Weights of a small transformer language model.
Size: width 64, MLP 192 SwiGLU.
Each number is 200 + 40 x the weight over its row's rms, rounded and kept within 0 to 999. Layers, rows and columns count from 0. The size before them is the row's rms in percent of the matrix's.

# layer 3 MLP gate, 192x64, rms 0.239, rows 109-191, columns 0-63
105,309,253,185,231,255,178,118,143,313,205,209,207,177,235,251,173,211,233,155,202,170,208,185,246,166,198,214,181,202,187,175,243,207,202,238,170,111,236,212,207,242,168,220,211,214,181,127,275,210,235,219,224,206,185,208,145,169,157,225,131,202,146,181,218
098,216,257,158,212,250,219,221,241,214,298,153,106,260,229,114,202,264,221,243,194,212,149,241,193,229,206,210,260,164,214,264,199,247,227,226,203,221,179,188,227,179,234,232,254,183,208,249,192,151,168,161,226,310,211,228,210,203,160,211,154,214,180,161,185
092,215,207,210,246,192,163,164,218,232,141,196,243,221,173,234,192,245,250,166,259,246,222,227,247,157,108,190,160,202,169,196,216,218,237,305,269,117,205,191,203,190,198,286,190,176,233,197,206,240,231,193,252,216,105,241,232,239,131,217,213,212,218,240,212
090,195,191,111,176,245,212,166,214,205,240,139,171,168,234,188,94,179,138,209,233,215,93,228,198,180,198,191,220,198,186,200,189,225,196,131,219,147,193,133,204,130,198,201,116,228,196,168,174,225,146,278,231,195,142,186,125,175,231,221,218,188,165,193,215
097,172,175,252,218,191,232,218,184,223,257,274,218,122,248,288,161,201,179,290,240,216,275,249,204,222,160,215,253,255,160,155,165,176,256,197,150,242,193,210,201,173,193,208,198,148,214,176,197,113,173,140,167,200,165,230,202,218,215,208,122,200,248,228,219
112,229,217,210,222,234,107,191,236,123,204,173,206,244,176,212,249,200,205,241,264,154,296,208,164,177,154,227,190,170,206,135,174,111,137,160,161,237,144,230,183,203,173,205,277,177,216,231,203,238,180,217,179,179,169,192,201,252,206,162,119,192,264,226,233
116,224,220,197,266,208,160,228,249,185,341,182,215,217,177,248,201,181,248,144,239,237,169,171,224,149,243,202,141,204,218,177,224,247,184,270,200,179,245,245,195,285,194,210,192,196,189,195,238,190,201,162,241,287,129,234,200,250,215,226,235,181,207,263,166
105,143,214,234,270,245,179,170,225,144,223,234,210,231,206,208,149,108,111,211,178,280,245,220,173,258,207,218,121,237,306,203,249,217,230,132,270,199,215,184,226,176,218,170,237,245,228,191,216,203,233,201,214,163,235,208,226,197,228,218,176,183,226,217,256
105,228,201,204,287,222,230,157,109,151,190,134,225,234,179,177,264,276,211,225,270,119,222,209,194,206,156,202,182,156,256,161,162,253,237,197,146,222,162,197,202,194,141,243,203,200,225,188,188,206,217,266,176,251,206,285,235,162,233,227,242,197,168,156,203
099,242,252,167,188,203,232,276,161,176,181,182,273,207,154,146,222,225,173,204,258,195,162,291,158,217,215,156,201,170,189,233,288,151,117,170,186,221,210,292,209,207,165,195,252,164,219,177,222,205,133,198,267,185,198,202,137,161,259,181,172,243,191,199,210
099,265,143,217,161,232,182,190,210,249,194,197,263,225,275,254,177,174,212,158,256,98,188,152,275,208,223,238,167,204,222,77,174,187,196,194,249,221,152,198,153,255,209,219,213,154,189,147,220,253,178,194,235,139,181,190,175,231,204,208,228,182,235,154,190
098,239,215,227,141,247,125,149,155,258,190,197,181,226,223,231,146,219,228,161,216,194,182,192,238,255,178,209,122,259,295,227,203,175,215,235,203,172,166,147,200,152,281,176,172,201,207,140,214,204,322,241,208,190,210,188,174,152,179,266,200,223,166,202,202
087,103,290,196,151,177,268,250,168,214,238,156,177,256,229,160,203,172,210,220,140,266,233,165,251,186,216,135,218,223,163,247,130,209,237,203,187,150,145,206,210,143,166,126,201,222,145,205,200,141,177,183,182,184,219,189,182,180,135,236,192,187,190,234,153
092,226,217,174,293,196,155,238,201,241,200,170,206,198,207,153,209,282,227,128,125,249,202,211,271,230,161,206,153,142,224,158,231,232,252,163,222,218,150,181,205,178,179,157,246,187,197,186,193,254,198,175,209,173,242,183,121,185,133,195,266,137,254,216,258
086,165,164,137,181,143,205,245,148,182,167,259,180,128,223,131,244,184,250,209,254,234,158,220,238,215,205,177,188,238,154,182,194,192,201,192,300,218,241,243,198,216,228,155,143,137,237,222,175,160,208,194,251,279,207,197,154,229,181,192,271,186,229,232,117
094,178,176,132,187,257,185,149,210,113,215,165,206,156,195,242,255,162,219,218,221,178,246,160,234,166,286,160,215,215,203,216,148,173,279,176,197,197,197,207,204,225,184,274,238,219,183,216,180,151,196,261,194,209,154,146,206,154,98,190,127,186,219,172,123
093,190,216,227,215,227,208,157,280,213,196,185,189,175,200,159,260,171,179,250,197,148,167,236,262,256,235,145,192,134,199,212,110,173,223,192,206,233,166,122,190,183,224,226,155,283,202,180,277,228,233,327,199,197,143,171,191,202,179,224,246,209,187,176,200
101,178,190,168,229,164,200,256,284,239,240,142,256,212,199,222,233,195,292,263,132,187,161,179,180,167,272,195,220,295,167,161,170,195,208,176,256,203,178,188,192,171,227,224,193,174,169,252,184,232,202,232,181,211,269,147,224,151,174,217,251,204,229,296,215
096,264,284,255,268,176,160,242,144,207,195,249,154,164,171,201,147,170,201,168,179,208,137,242,124,235,167,223,168,225,233,195,279,166,170,167,205,195,195,234,200,186,262,194,132,159,185,162,180,187,156,237,192,185,240,175,248,142,223,256,163,250,221,266,220
097,210,221,172,214,140,203,200,163,195,186,179,185,190,138,225,233,149,179,120,217,230,210,202,204,101,163,237,186,162,200,202,157,294,259,253,234,208,195,292,202,166,190,151,238,228,216,164,138,215,165,176,255,206,164,174,155,183,221,92,171,171,156,231,192
114,216,235,197,112,156,168,156,220,181,202,182,162,128,135,249,177,191,195,237,122,224,207,171,185,203,203,185,175,175,209,214,258,255,182,236,247,189,198,216,145,128,222,137,242,170,279,153,260,165,208,194,191,175,300,172,124,232,195,167,180,154,189,225,178
090,173,182,245,189,233,161,167,215,169,256,238,216,218,276,231,188,154,201,245,174,208,252,192,210,238,180,162,201,182,206,83,236,192,156,225,259,207,289,170,202,215,229,304,193,217,188,211,245,243,269,207,194,172,144,203,263,168,260,171,161,168,194,262,186
101,179,196,194,165,275,207,162,205,272,184,280,175,336,182,179,196,126,239,178,166,162,93,187,234,183,199,174,148,214,224,206,205,258,176,217,244,165,194,252,152,203,226,196,183,234,170,174,161,182,129,204,249,202,171,180,193,183,145,201,197,202,187,226,257
098,275,148,168,203,269,264,159,282,243,203,198,231,144,187,171,199,157,167,225,275,188,207,280,237,223,221,103,316,141,166,166,181,173,162,219,161,210,190,224,221,230,148,249,224,187,187,187,204,204,167,216,144,204,194,198,231,206,174,177,186,245,225,197,198
120,228,251,233,202,218,193,246,185,201,168,201,170,260,305,229,229,221,209,226,186,228,149,224,197,205,203,251,211,215,229,233,254,228,258,225,226,233,145,200,123,221,215,176,204,247,164,184,180,227,243,191,164,252,221,141,191,112,198,160,208,225,161,302,302
095,214,212,259,98,180,263,196,180,177,154,187,161,191,186,140,253,182,285,267,262,251,260,258,150,214,159,208,192,203,199,218,207,195,223,180,159,205,192,225,146,204,145,173,210,276,178,175,204,181,171,228,145,249,179,206,169,140,273,143,196,218,156,170,227
104,214,97,167,233,221,237,233,212,201,176,200,224,245,203,191,166,197,228,194,147,170,143,257,232,194,245,120,173,180,220,140,191,139,196,149,271,207,205,95,129,198,278,166,201,202,234,258,171,208,237,184,184,199,284,163,223,199,157,208,154,212,170,196,218
100,202,139,192,195,194,181,214,172,222,195,187,265,220,144,272,220,222,268,100,169,197,240,195,153,176,203,165,245,157,281,147,138,241,179,248,169,207,176,145,195,161,226,221,188,189,187,181,253,232,219,228,202,263,167,212,216,233,313,253,167,222,157,198,163
087,235,226,178,169,224,291,210,187,190,211,160,219,221,202,247,200,233,230,215,249,195,118,164,295,198,134,188,203,200,190,151,198,194,255,252,185,226,233,237,222,197,121,206,262,190,231,208,176,178,257,302,156,139,207,251,229,209,136,175,149,139,190,190,181
102,214,143,166,203,180,166,221,200,160,160,207,169,160,158,254,188,190,162,179,228,170,235,196,184,211,168,237,186,131,279,194,158,219,189,234,195,206,90,184,237,208,238,166,126,223,226,264,254,207,234,191,156,123,242,241,203,175,158,172,232,305,218,169,261
092,215,176,193,81,151,183,248,166,191,194,227,258,159,199,276,218,237,209,284,265,235,170,192,223,165,218,140,190,187,194,184,95,187,251,220,220,189,173,243,223,196,255,290,138,187,195,233,168,242,187,185,180,181,164,214,183,260,208,247,187,198,217,244,192
111,212,204,229,215,222,206,144,287,201,204,195,197,254,208,147,99,182,221,136,215,182,157,201,213,186,129,213,159,235,229,197,140,211,170,196,333,193,245,229,139,183,89,179,228,221,150,242,186,214,245,192,203,197,151,214,229,173,172,184,205,200,169,184,167
103,184,280,265,251,193,207,171,207,220,210,140,154,236,167,250,163,247,196,218,229,262,202,211,212,204,191,244,189,202,226,215,235,245,298,224,166,219,143,284,154,202,257,195,124,180,193,157,228,208,235,178,217,175,191,279,154,255,227,192,155,212,180,214,288
117,309,165,191,200,163,172,190,172,189,276,267,254,200,164,203,198,126,216,245,195,210,202,152,177,175,190,224,171,247,286,184,174,174,153,250,175,183,167,226,225,276,190,199,208,236,202,220,207,151,206,189,201,108,206,172,186,173,240,115,238,266,243,247,191
085,273,180,216,239,251,196,221,167,242,229,241,162,135,163,229,156,230,136,164,154,198,195,180,256,213,177,180,241,254,184,177,146,251,207,216,300,178,108,150,199,227,215,136,203,197,166,218,193,176,198,83,154,210,210,242,226,236,170,199,189,226,184,153,208
107,216,203,291,289,196,227,223,228,149,234,220,234,243,168,127,195,171,106,225,203,234,203,235,148,207,208,206,239,90,249,181,204,223,237,154,91,179,229,218,201,199,197,197,194,185,197,219,235,110,241,155,182,176,192,163,223,180,183,186,224,202,168,240,197
110,220,140,200,222,258,205,135,196,244,214,169,198,193,175,146,196,194,180,231,202,108,139,152,162,171,152,192,194,103,236,160,199,246,233,161,196,173,225,195,159,294,208,276,224,172,139,219,208,165,184,233,226,215,248,261,240,212,211,177,141,227,271,229,231
087,197,202,152,178,215,235,219,131,166,191,201,188,173,243,253,162,260,183,195,154,172,195,234,247,215,187,202,102,262,265,185,181,242,259,212,180,208,156,288,189,239,274,139,159,172,198,207,203,143,202,196,200,166,273,187,170,191,209,291,176,198,128,238,179
108,197,202,205,196,194,195,156,184,234,171,204,178,137,206,205,228,262,185,156,207,221,110,263,184,219,183,191,177,266,186,104,226,201,232,205,190,242,274,254,173,168,249,200,203,202,328,180,217,241,243,240,224,201,202,253,123,179,188,189,160,202,121,248,211
092,143,197,184,176,172,189,147,240,248,236,257,164,192,226,210,196,253,179,213,255,306,217,135,257,151,232,164,191,184,234,164,165,152,218,153,213,213,217,193,197,206,244,241,228,192,176,339,158,165,189,178,166,167,126,187,196,197,213,188,160,219,254,250,178
093,227,246,215,212,195,169,169,203,195,208,149,191,190,181,182,204,207,245,204,191,215,198,200,194,60,173,303,187,239,183,232,223,222,235,215,243,141,148,123,173,167,212,221,203,219,177,177,189,211,237,140,233,199,173,235,180,111,181,196,232,171,114,303,208
095,230,233,187,186,346,240,196,168,153,109,211,189,170,173,192,207,218,229,218,209,184,184,164,218,222,212,214,244,195,250,239,174,152,240,180,193,289,130,149,173,149,160,106,239,242,190,193,282,166,214,212,188,221,232,198,201,213,158,229,218,241,220,218,208
089,202,135,245,184,194,221,212,198,190,131,231,166,175,177,174,231,154,241,225,229,233,223,246,209,212,296,244,170,229,219,165,223,189,236,259,278,122,151,257,230,154,187,180,206,166,197,217,218,218,195,155,191,159,114,228,252,165,207,201,271,292,215,245,231
100,197,210,219,237,267,164,134,171,245,211,219,168,185,198,201,246,233,151,158,136,213,225,250,237,226,223,213,250,115,164,206,209,246,269,196,189,251,166,231,199,185,230,248,217,138,225,116,255,229,257,201,208,225,227,257,125,186,253,217,157,217,144,263,219
102,267,173,226,232,198,211,144,222,179,242,220,268,179,158,314,196,206,201,193,247,229,178,210,239,165,218,177,122,188,187,259,175,164,160,235,182,283,164,256,202,146,212,241,248,209,191,236,192,286,191,143,207,182,156,228,233,155,255,165,193,264,170,225,181
104,210,223,240,269,218,230,200,252,223,243,213,183,245,259,227,225,257,229,179,201,247,167,272,196,257,253,206,175,122,200,142,213,202,208,247,268,248,253,105,178,193,236,197,267,206,151,189,140,272,210,244,213,163,213,239,203,197,235,237,259,231,181,167,208
097,221,177,250,255,315,198,168,158,217,187,193,196,299,232,152,159,155,171,208,217,194,224,193,320,180,126,247,229,201,187,247,245,212,188,273,211,194,250,208,221,189,212,178,171,204,231,247,164,178,223,176,227,192,230,195,208,230,134,167,153,241,234,150,173
096,184,211,161,102,227,187,271,197,178,150,160,230,229,125,230,208,149,244,176,187,152,230,243,248,175,224,170,288,129,236,157,186,208,159,317,264,223,167,190,206,218,171,166,222,154,176,220,175,173,185,197,148,230,218,172,134,200,179,192,193,169,194,240,200
104,267,133,192,136,223,188,202,231,213,202,225,269,169,177,180,167,173,262,149,230,169,161,243,194,160,177,162,214,155,201,191,210,214,243,203,172,254,234,167,266,167,139,273,247,198,166,250,220,186,230,186,121,125,163,199,262,244,241,227,107,212,189,192,190
093,157,131,252,172,202,318,209,153,185,189,266,214,234,240,186,228,195,205,139,175,233,203,215,208,143,204,175,205,157,196,180,220,252,132,171,218,308,206,219,143,207,182,205,188,183,160,176,181,118,178,162,253,215,204,182,250,230,173,229,162,227,138,213,131
098,265,181,198,228,262,281,174,223,155,151,188,206,267,168,287,183,163,164,236,126,155,290,230,231,232,233,186,165,145,240,145,218,226,233,201,170,222,136,174,200,203,189,147,207,254,172,207,198,232,172,236,179,149,261,205,193,240,247,188,185,125,194,187,202
107,131,328,170,190,243,253,171,252,211,206,167,190,225,196,107,157,189,219,217,217,255,200,193,154,102,203,177,188,192,189,226,154,178,181,204,246,180,245,172,216,208,199,197,240,161,182,112,216,162,194,230,227,171,161,175,141,177,214,228,183,170,196,146,284
091,180,207,189,224,191,199,255,196,234,95,223,193,246,226,194,115,116,216,202,204,197,229,172,187,232,158,226,151,197,224,198,188,207,252,272,177,136,112,212,214,140,164,215,191,204,217,164,204,94,217,230,243,186,155,168,151,167,138,201,185,142,186,176,147
091,255,192,255,215,220,177,193,156,187,212,208,253,226,180,209,276,260,241,189,121,210,204,207,149,210,189,259,241,176,198,252,240,251,208,218,154,243,137,272,242,167,215,119,150,207,248,216,195,212,259,209,187,234,245,227,129,247,172,249,276,209,195,215,145
106,195,212,171,250,227,239,177,160,180,191,189,164,147,198,136,188,208,166,220,221,153,87,196,281,218,203,216,260,234,234,164,179,189,277,145,154,179,181,219,174,214,219,168,226,314,99,196,220,215,206,213,166,219,163,236,195,255,274,161,192,212,201,192,191
103,196,174,188,193,170,178,188,262,175,231,235,224,176,162,136,272,187,178,228,172,263,241,130,173,164,141,187,176,210,246,177,222,161,180,261,200,172,175,133,220,167,106,221,272,228,177,158,105,162,205,219,235,198,143,158,163,214,196,116,208,202,239,230,183
100,195,265,152,165,241,208,108,189,239,216,218,197,301,222,212,165,200,192,155,166,219,232,218,210,197,165,194,138,286,263,183,196,179,170,205,177,169,213,258,235,139,168,140,203,170,149,121,183,179,228,160,207,162,177,233,190,207,176,107,207,267,229,166,201
083,182,152,177,194,194,176,225,127,174,218,234,273,141,189,252,277,218,219,205,239,251,180,177,252,150,186,226,188,182,209,174,199,185,207,203,187,305,277,235,208,234,207,264,159,226,224,158,235,224,236,193,185,154,207,286,144,227,205,215,182,191,105,156,148
107,313,201,176,200,207,220,179,211,196,237,243,220,188,84,241,202,158,198,190,205,226,127,182,191,196,153,161,106,172,185,193,236,176,212,224,168,227,214,261,213,180,164,200,219,231,236,240,168,182,144,161,192,179,163,185,260,163,189,135,190,263,214,274,276
099,242,154,120,266,198,261,157,166,172,172,138,251,220,180,162,258,254,155,208,215,168,161,191,194,234,201,160,249,200,159,209,165,178,201,199,225,209,103,205,181,186,239,139,121,251,189,182,161,244,213,216,156,299,181,220,199,163,227,167,194,149,146,221,199
102,202,154,215,221,199,220,249,194,210,225,201,214,179,231,142,159,142,305,137,217,213,196,359,206,171,231,221,202,129,213,186,155,213,222,242,197,180,168,183,243,199,230,206,196,247,150,184,202,247,157,189,222,269,232,182,260,241,252,240,190,210,146,193,222
084,241,153,227,257,209,223,238,171,260,179,224,136,165,181,239,166,161,156,230,211,251,194,199,213,138,200,243,182,171,179,184,263,244,208,189,213,197,184,311,165,121,182,229,208,226,198,185,180,188,96,198,186,237,177,244,173,167,213,167,281,162,128,257,223
091,166,164,187,275,197,213,150,242,216,221,190,194,250,280,192,136,229,91,239,111,242,223,188,214,226,198,163,167,172,206,206,273,278,205,227,179,225,175,192,170,150,133,211,202,158,165,184,187,188,144,159,145,210,213,172,189,240,192,239,165,230,248,170,263
096,226,187,237,219,177,264,187,182,189,192,209,187,264,138,178,185,166,160,219,195,182,206,211,128,283,302,242,177,173,264,201,197,192,250,223,154,168,131,241,195,214,261,194,169,198,261,218,274,142,240,169,131,129,284,213,198,162,189,213,213,216,207,212,183
101,139,214,168,206,245,227,231,212,255,215,212,177,224,216,224,125,239,163,159,248,173,178,160,221,163,139,218,190,153,121,242,188,281,200,270,152,189,158,210,178,139,173,225,248,225,199,268,277,141,227,145,194,200,194,194,253,211,157,184,146,224,192,275,179
082,202,149,226,263,156,232,220,278,203,134,270,225,169,135,209,281,172,227,221,180,158,227,212,188,57,161,179,222,215,232,130,224,166,210,208,213,146,215,213,217,154,208,246,162,252,270,185,183,205,178,190,197,154,206,249,176,234,178,208,219,214,206,244,224
096,203,138,173,183,226,237,284,84,149,183,268,259,212,212,238,207,197,248,228,150,279,209,154,179,258,201,184,250,267,241,227,230,204,204,260,190,255,209,237,208,213,204,224,214,141,205,243,202,186,177,241,246,240,221,199,227,170,209,116,179,194,145,216,190
108,221,188,167,201,223,187,179,169,208,172,180,211,218,141,208,255,218,188,188,189,264,185,225,190,227,267,216,192,167,305,274,274,197,263,225,196,189,144,205,245,149,162,202,146,217,219,163,316,246,276,171,153,232,245,194,217,194,204,211,247,202,185,280,213
088,247,219,190,247,183,205,170,184,182,91,112,240,229,220,296,215,240,177,226,265,174,136,213,182,202,217,194,233,183,290,203,291,211,184,205,197,251,161,209,148,178,238,222,269,257,211,184,191,190,167,215,197,237,231,157,199,168,197,172,145,164,196,255,175
111,214,234,191,204,144,193,228,240,118,291,218,233,169,232,256,207,215,243,182,272,231,143,166,237,241,221,196,235,169,208,140,187,186,200,177,148,131,230,152,132,229,252,206,160,232,173,139,188,160,211,253,153,229,164,122,178,213,204,203,130,207,192,220,255
101,239,161,189,169,333,237,224,197,229,239,194,242,145,210,239,214,175,242,207,204,235,120,162,261,187,263,229,185,239,251,175,198,136,197,157,235,157,225,226,212,199,195,197,233,155,202,180,103,231,203,232,291,197,218,214,193,215,221,269,183,177,165,149,194
098,250,169,224,222,235,183,191,243,236,216,138,197,237,221,198,159,180,219,265,214,185,117,218,166,210,179,227,205,146,237,180,229,151,125,169,181,142,237,249,176,226,120,223,221,240,139,189,217,190,225,229,232,283,185,227,149,257,189,151,190,252,297,169,249
108,217,315,246,151,261,258,163,194,202,251,158,179,215,182,164,202,172,232,170,214,199,161,246,232,168,142,307,167,204,187,196,191,159,206,263,164,188,208,211,130,137,194,215,190,240,161,223,215,141,151,166,228,241,144,219,233,239,182,203,127,204,180,178,155
113,206,179,208,192,202,98,167,174,185,211,180,238,185,209,208,256,184,184,212,236,197,252,160,208,268,211,166,189,193,230,182,248,192,220,123,232,143,209,220,185,185,280,252,223,144,227,253,254,195,253,171,207,93,130,213,202,157,133,202,219,184,247,178,285
103,223,207,198,235,227,284,225,246,185,197,174,280,240,238,110,170,117,193,253,228,197,220,144,165,146,198,219,247,173,194,196,221,166,196,188,199,168,173,185,220,218,100,227,212,165,252,162,249,197,150,112,187,205,249,204,148,133,229,208,217,234,248,207,166
108,173,162,182,201,239,225,208,233,254,233,182,234,248,215,200,206,175,158,247,184,279,238,230,237,248,166,172,192,198,245,193,269,217,182,193,174,265,153,146,204,235,151,172,264,322,229,171,160,97,162,267,247,205,205,159,193,216,197,193,156,178,206,213,157
102,226,238,199,214,208,170,161,285,218,231,214,253,243,261,207,161,191,153,222,235,236,200,211,280,196,231,97,221,162,131,191,160,229,195,237,160,193,240,216,183,178,247,195,130,85,140,245,237,159,161,205,215,225,206,235,161,203,175,178,196,248,237,232,180
087,189,201,237,182,267,279,228,277,153,299,195,211,236,195,228,162,233,243,199,276,193,231,246,177,237,131,258,167,232,203,192,153,212,251,146,193,229,195,241,232,220,136,217,194,219,195,151,242,211,210,120,269,194,148,193,228,157,183,207,159,207,254,194,172
114,194,206,165,167,209,256,199,176,221,173,284,172,138,154,243,237,270,124,220,256,224,174,231,223,167,165,171,174,235,200,285,164,228,207,227,180,253,216,216,154,177,250,191,195,186,262,265,200,209,187,222,215,209,172,236,131,223,120,180,258,281,207,181,144
099,297,178,265,235,219,273,177,208,205,186,169,235,234,190,233,213,219,217,180,198,199,138,163,191,197,231,267,188,250,150,248,188,253,192,201,209,210,156,311,209,192,206,143,107,234,198,259,205,194,228,240,194,209,227,230,210,163,217,181,183,234,222,294,128
115,221,222,210,164,288,237,191,206,259,200,118,207,205,200,180,235,148,193,212,165,198,189,135,144,220,264,253,217,180,218,252,224,263,259,266,198,144,185,184,204,244,155,204,262,171,89,188,209,150,150,188,213,194,222,220,193,131,268,198,214,197,173,200,248
112,246,179,201,188,235,215,196,113,142,190,265,159,238,157,212,250,216,249,246,252,201,251,216,233,177,206,194,215,200,183,203,205,205,178,264,258,194,176,260,185,225,157,240,161,173,194,194,217,282,185,169,158,166,157,202,311,190,229,160,261,135,152,251,258
089,202,217,207,135,151,221,188,189,154,310,62,147,171,145,174,211,187,218,182,188,279,158,188,225,242,154,174,134,215,218,205,235,197,194,130,262,180,255,171,227,201,164,177,178,163,171,185,180,254,188,156,161,201,193,214,156,176,198,163,229,183,175,193,246